config = dict(
    n_layer=15,
    d_model=96,
    n_head=3,
    n_kv_head=3,
    head_dim=32,
    d_mlp=384,
    vocab_size=512,
    activation='squared_relu',
    norm='rmsnorm',
    norm_place='pre',
    norm_eps=1e-06,
    positions='rope',
    rope_base=2790.0,
    rope_fraction=0.5,
    qk_norm=True,
    attn_scale=0.177,
    bias='none',
    tie_embeddings='early',
    parallel_block=False,
    extras=['some layers without positions', 'local attention windows', 'gated attention', 'exclusive self-attention', 'normalized values', 'capped logits'],
    init='uniform',
    init_std_qkv=0.043,
    init_std_o=0.0,
    init_std_up=0.043,
    init_std_down=0.0,
    optimizer='muon_variant',
    lr=0.00297,
    lr_mult_o=1.39,
    beta1=0.95,
    lr_head=0.00904,
    warmup_steps=0,
    schedule='wsd',
    decay_fraction=0.836,
    decay_shape='pow',
    final_lr_fraction=0.1,
    batch_tokens=[8192, 16384, 24576],
    seq_len=512,
    doc_mask=True,
    train_tokens=118900000,
    steps=8158,
    dataset='wikipedia_en',
)
Each number is 200 + 40 x the weight over its row's rms, rounded and kept within 0 to 999. Layers, rows and columns count from 0. The size before them is the row's rms in percent of the matrix's.

# layer 3 attention query, 96x96, rms 0.243, rows 37-53, columns 0-95
096,166,133,285,202,230,217,196,189,199,205,130,287,210,180,165,228,183,141,210,243,150,196,232,249,228,127,226,214,173,238,257,153,136,156,235,169,239,178,184,133,252,215,257,187,202,214,195,248,181,132,191,178,234,235,218,195,177,165,265,196,212,175,177,240,229,212,172,150,211,263,216,204,155,183,169,174,226,278,221,198,215,290,115,243,208,219,247,150,218,187,189,146,207,214,171,301
104,212,193,184,257,169,279,175,205,176,238,142,160,218,251,222,222,163,224,182,226,169,230,160,239,184,218,95,153,171,247,167,218,207,193,233,175,252,134,152,178,177,230,196,197,155,307,180,151,164,215,181,196,241,93,187,250,167,196,198,239,203,282,205,208,204,145,209,229,219,241,178,289,263,226,261,227,231,181,194,228,241,180,168,219,213,267,186,213,256,162,139,243,153,208,216,244
102,194,187,212,156,226,164,286,194,241,207,149,135,196,204,228,126,158,218,162,222,277,95,245,163,213,160,165,183,133,184,232,220,129,234,267,166,293,189,239,209,215,258,200,191,169,136,227,235,223,184,241,230,230,189,225,207,145,161,201,140,181,177,120,201,205,215,232,231,218,184,196,131,226,232,194,175,207,160,189,280,267,197,242,229,199,206,191,193,236,138,157,218,207,263,213,142
079,204,256,198,150,244,177,159,135,302,189,234,151,145,149,172,194,297,193,188,244,239,185,162,206,191,192,212,241,196,226,189,255,260,194,218,180,178,237,199,127,182,201,204,158,163,244,282,204,151,150,221,182,171,175,249,205,248,179,127,221,203,184,148,234,180,165,156,175,251,295,252,224,165,159,194,241,143,228,203,141,262,189,156,262,174,190,188,196,154,235,235,255,235,220,234,215
072,313,272,208,247,171,289,233,306,178,246,251,246,182,190,251,165,205,192,211,308,154,170,285,211,196,199,189,241,188,136,167,228,179,166,183,197,190,229,205,197,194,213,168,168,217,227,221,144,201,228,191,211,186,225,159,175,218,180,238,178,264,245,177,109,239,216,182,222,151,221,178,156,235,277,185,179,232,112,249,194,236,253,214,227,208,185,207,164,183,179,182,233,252,189,222,193
075,247,192,143,228,187,176,228,235,155,158,160,169,219,188,150,290,229,197,196,172,141,221,153,167,219,100,187,129,237,108,200,133,164,215,240,190,217,144,184,149,191,241,221,223,282,178,233,194,215,258,270,268,159,224,169,214,182,217,206,164,154,190,233,236,112,212,155,239,197,196,257,241,171,243,222,164,227,174,253,168,165,184,234,183,175,239,175,182,197,172,233,245,112,207,201,226
069,173,202,153,179,227,205,290,236,132,210,206,226,177,201,218,205,175,144,193,176,193,151,182,158,214,237,251,182,189,220,247,157,225,229,231,155,220,103,155,227,256,153,182,155,144,226,215,195,191,174,174,236,202,192,147,182,190,157,149,210,208,274,190,140,242,245,266,194,143,128,188,186,204,165,161,174,145,187,208,307,269,177,256,178,201,259,219,178,234,257,169,211,249,207,304,195
111,202,229,176,315,172,293,166,143,171,210,169,282,242,219,245,123,171,190,160,240,121,237,219,233,181,219,167,167,253,228,178,202,237,230,192,190,173,196,257,204,186,139,166,171,247,237,144,162,206,234,164,150,194,172,204,210,199,272,253,292,204,179,227,211,166,190,220,145,204,221,115,221,204,160,243,219,214,151,234,260,132,198,213,206,242,191,208,176,213,199,280,234,198,249,214,181
109,153,192,220,131,186,305,289,247,201,182,257,212,210,189,240,244,207,156,168,114,207,169,241,204,208,171,214,199,157,175,201,242,160,157,168,198,184,214,201,165,209,208,136,236,175,142,207,219,163,202,176,231,116,173,250,184,204,199,110,150,206,179,148,268,123,206,163,228,154,190,197,184,185,219,220,187,191,156,118,187,223,206,236,227,212,169,202,97,228,294,153,197,164,191,178,249
107,188,145,195,168,258,206,225,243,175,198,113,153,219,218,231,239,212,136,209,214,133,137,212,218,237,178,154,234,227,236,151,204,235,229,132,188,285,315,233,188,215,193,213,165,113,219,227,160,219,253,195,207,281,170,278,167,237,147,263,193,205,236,196,172,163,100,236,200,167,234,134,171,251,229,189,146,171,172,170,165,205,227,185,221,151,186,211,176,178,170,227,214,178,218,196,214
106,223,159,154,165,225,232,215,191,216,207,167,197,263,232,151,155,270,231,218,215,204,239,248,254,243,231,119,192,161,193,190,164,235,223,272,155,115,162,189,192,240,206,221,263,172,122,172,193,203,193,199,195,271,198,179,173,199,244,218,126,140,289,206,209,200,155,137,165,246,242,116,135,220,196,190,239,265,212,149,166,183,196,181,246,227,164,148,180,230,167,209,293,210,219,207,174
110,193,197,166,155,244,142,140,205,158,143,147,240,183,182,256,224,142,201,267,122,166,180,131,155,228,211,190,177,224,156,196,186,181,229,145,175,209,210,109,198,248,162,163,208,178,223,247,164,207,229,207,140,207,288,217,231,148,134,133,172,167,135,180,190,194,190,172,207,218,194,204,202,164,207,168,180,279,281,223,168,173,178,126,260,215,229,158,234,199,90,199,198,207,236,198,207
096,181,220,232,256,76,217,241,212,219,205,239,213,220,164,151,135,166,227,156,199,171,254,221,190,231,167,184,188,187,151,129,123,174,181,179,174,219,203,202,245,175,271,234,282,260,223,155,228,191,141,188,146,245,198,244,139,200,170,199,174,264,203,214,194,213,219,186,206,180,176,209,187,192,127,123,214,257,232,212,161,271,237,133,267,238,170,251,182,164,142,145,205,165,205,227,162
106,156,198,206,199,234,217,157,264,174,167,238,144,176,156,147,241,262,165,186,215,243,207,157,238,163,201,214,195,174,146,177,210,144,194,293,272,206,201,172,218,198,140,168,222,229,233,166,126,216,167,151,131,175,185,239,175,225,123,160,187,232,96,224,243,215,210,162,233,217,156,145,178,180,161,215,244,229,192,201,193,206,250,279,163,162,185,181,110,196,257,212,254,150,220,263,167
110,243,177,201,183,206,222,114,245,261,143,226,198,193,188,217,212,264,239,197,172,201,168,189,217,210,228,252,269,188,172,220,214,146,184,179,197,209,172,191,163,173,239,145,163,190,170,259,179,115,220,172,236,250,207,214,226,164,181,182,117,183,251,122,157,195,186,252,245,282,204,208,273,152,250,234,160,181,182,234,220,213,260,230,201,224,227,194,200,157,178,96,152,208,249,189,318
116,214,191,206,189,187,92,167,268,116,144,190,195,254,133,195,196,232,226,156,178,209,194,110,207,159,127,210,220,169,156,295,235,167,185,182,227,176,220,216,112,192,181,176,159,181,203,246,174,134,251,236,188,158,201,174,206,192,217,151,228,210,201,175,163,228,227,231,173,203,226,173,171,187,244,223,209,209,273,269,193,134,188,131,206,191,154,172,218,243,161,263,222,216,258,146,278
106,131,191,277,241,164,188,152,213,186,223,167,217,209,152,221,183,146,245,228,139,197,253,161,218,239,197,199,136,228,166,205,233,195,177,167,162,241,106,169,139,222,243,194,246,229,210,205,132,221,195,234,194,146,274,223,225,292,155,229,205,185,187,132,171,175,253,210,166,242,155,172,279,251,191,251,179,286,207,189,205,139,185,200,184,261,195,211,166,169,105,207,166,233,157,198,195
# layer 3 attention key, 96x96, rms 0.225, rows 37-53, columns 0-95
090,175,168,212,171,168,194,212,151,192,180,154,159,242,235,204,218,167,185,166,128,191,94,231,189,230,200,188,186,262,207,140,177,238,217,198,210,233,150,209,231,243,232,160,201,201,253,192,164,236,201,234,228,153,136,202,170,200,143,223,181,305,162,270,211,300,212,230,272,185,150,193,265,146,173,164,180,144,222,274,260,165,262,222,209,151,234,181,204,142,157,239,200,124,195,186,202
109,189,248,205,232,210,235,242,194,194,271,194,223,180,238,190,267,204,232,205,172,156,307,215,288,219,266,151,176,203,242,216,189,198,182,141,203,265,234,170,202,178,259,162,213,180,162,183,226,135,191,137,225,206,189,212,157,165,262,217,213,215,280,163,204,266,245,159,178,206,247,167,183,187,229,177,222,211,162,192,312,172,256,149,214,168,162,225,254,218,163,167,314,220,206,226,232
103,244,224,146,248,197,198,280,195,205,215,197,146,172,190,209,304,190,153,203,236,205,161,162,148,188,209,204,194,221,190,127,203,184,217,192,223,237,199,276,215,207,201,244,206,220,104,217,200,194,238,212,214,235,297,215,167,200,192,236,258,171,189,219,188,201,171,180,244,184,233,150,249,244,263,114,195,130,183,150,204,225,107,183,300,134,188,198,170,193,210,159,199,171,199,171,299
109,174,167,243,146,210,245,251,153,262,273,223,213,165,205,273,214,235,206,205,213,149,218,264,180,210,199,161,229,197,200,210,181,154,203,124,264,220,187,218,225,249,239,219,124,164,223,256,220,175,124,227,135,171,225,245,151,180,162,184,249,167,191,190,192,217,289,255,221,183,257,197,263,153,261,214,244,217,227,153,201,209,209,178,281,276,259,135,172,198,245,197,238,189,240,155,220
075,152,245,234,171,196,308,138,286,145,180,235,193,111,194,180,263,150,214,255,293,192,210,198,209,215,146,197,217,215,145,257,235,184,229,195,210,263,208,153,159,262,155,285,152,182,232,206,197,149,197,175,215,211,241,195,158,152,172,201,226,234,293,210,202,168,198,143,233,197,159,197,170,200,202,173,191,209,194,190,245,204,183,264,198,192,259,180,118,194,172,160,262,231,177,203,235
086,247,211,166,302,207,221,168,163,231,249,142,262,271,209,218,220,232,123,189,148,173,176,198,188,128,213,142,164,182,230,203,168,196,192,215,199,182,247,198,191,134,203,195,184,268,174,186,207,220,208,201,197,188,191,112,264,213,243,138,255,228,237,137,173,170,168,221,295,253,245,248,198,147,211,227,171,251,212,150,196,179,271,181,179,221,270,231,217,250,233,242,162,191,141,165,252
070,189,221,195,151,232,261,213,221,229,275,211,204,207,166,180,199,250,189,237,233,216,190,223,197,196,188,173,269,259,251,243,181,238,208,184,169,245,225,214,203,235,196,195,223,221,249,265,274,261,235,202,154,223,174,263,192,219,235,177,207,177,261,196,251,195,272,225,180,153,171,104,257,219,162,129,219,200,216,116,220,310,271,168,270,190,214,182,173,239,207,185,126,133,164,241,200
101,205,99,234,134,204,274,165,206,166,244,114,180,200,146,167,185,145,215,181,174,267,201,255,198,188,177,241,172,131,278,198,206,213,162,182,142,200,242,187,215,156,156,248,269,205,180,199,243,174,195,172,166,188,212,237,184,188,199,212,243,177,216,170,188,218,242,142,165,166,121,202,176,242,244,262,235,159,123,212,174,222,233,214,177,262,230,112,264,181,209,199,199,260,236,151,152
099,185,215,244,169,197,199,223,229,142,171,237,168,181,168,238,274,302,237,159,262,253,121,196,200,186,144,171,196,202,173,216,244,188,212,173,189,150,214,208,173,191,190,237,246,257,216,244,178,169,263,197,184,180,187,209,247,191,129,136,129,219,216,208,183,247,201,173,181,221,229,208,273,160,183,244,183,183,192,109,212,266,103,252,180,189,187,193,176,198,257,263,241,180,254,212,299
103,159,152,197,261,220,214,242,221,169,233,174,105,122,228,214,198,178,152,196,228,213,121,207,228,288,255,153,175,226,328,234,222,199,195,212,248,209,219,161,158,263,157,228,215,187,232,143,201,170,233,191,235,168,197,170,286,205,246,245,166,192,135,240,192,121,168,176,195,233,199,188,235,232,170,174,247,147,183,240,170,202,195,239,235,176,197,126,159,185,225,192,187,170,204,219,281
101,140,204,224,197,235,250,171,224,218,226,304,200,155,193,118,238,259,181,185,220,210,207,209,181,147,164,202,230,154,261,203,115,186,276,184,204,184,163,159,258,182,152,231,219,218,157,205,196,264,170,261,202,222,202,163,175,207,274,147,226,204,152,180,210,319,215,155,210,223,197,212,199,242,192,215,248,182,181,211,220,199,243,207,252,114,193,201,151,149,250,217,211,218,92,195,247
096,253,185,222,192,210,184,210,222,211,208,148,155,294,144,271,158,221,216,210,166,205,237,170,159,235,232,272,211,214,179,237,228,133,96,147,228,241,183,184,207,243,171,280,122,223,147,188,169,268,122,173,258,190,151,249,222,239,209,189,205,142,191,171,198,210,230,190,188,189,209,209,232,258,176,216,239,254,154,228,210,240,278,192,243,154,191,105,166,174,210,231,188,250,223,189,231
089,181,210,169,200,139,217,218,196,116,243,250,236,176,156,213,157,196,221,248,147,199,220,261,183,162,150,251,160,211,210,171,209,221,258,201,209,263,231,221,120,233,153,225,212,154,225,255,223,155,138,160,232,203,164,227,109,222,227,219,108,209,233,213,238,259,184,206,229,203,219,223,273,245,178,256,161,231,160,201,213,168,205,200,195,213,239,239,142,148,234,279,204,193,310,150,187
106,204,234,194,250,250,212,182,182,155,172,125,254,191,128,195,153,201,196,244,253,208,164,138,223,233,224,177,198,123,153,224,198,191,162,181,151,176,141,168,197,282,263,254,149,216,240,200,229,147,239,183,147,160,156,142,203,182,186,170,215,223,198,152,208,146,178,165,156,270,230,204,194,228,267,223,124,220,149,166,226,133,201,246,126,196,167,265,184,211,218,175,147,256,273,184,187
103,290,226,186,202,262,139,196,201,223,243,253,164,217,226,236,154,196,239,204,218,187,136,243,171,250,224,206,213,186,153,266,167,196,237,169,199,201,197,205,159,178,288,234,221,180,184,144,249,188,261,146,194,192,161,268,159,183,195,177,271,159,276,221,196,144,133,185,192,178,214,185,171,188,150,189,112,254,228,189,210,236,127,273,197,104,181,210,266,177,155,196,248,180,225,240,216
099,227,121,151,197,247,255,151,239,230,185,147,154,268,226,160,180,172,113,221,204,189,212,227,167,194,244,189,147,244,113,181,214,179,215,174,152,147,186,199,189,233,211,227,150,240,166,256,181,256,186,183,206,187,171,229,241,148,243,220,270,173,173,231,234,184,199,214,232,211,146,191,249,145,219,189,168,199,193,133,248,230,109,175,287,229,191,133,205,239,180,195,184,209,134,186,102
099,91,177,196,162,168,244,165,268,243,225,146,228,279,265,134,215,195,233,215,188,207,220,209,245,198,226,271,212,243,169,162,222,227,180,198,195,237,89,190,182,184,266,192,143,229,158,182,201,224,224,159,235,133,201,221,153,146,204,205,220,214,204,178,176,172,239,177,121,187,184,257,230,162,201,218,247,260,216,250,183,166,209,120,186,245,166,233,194,212,226,248,179,294,149,201,239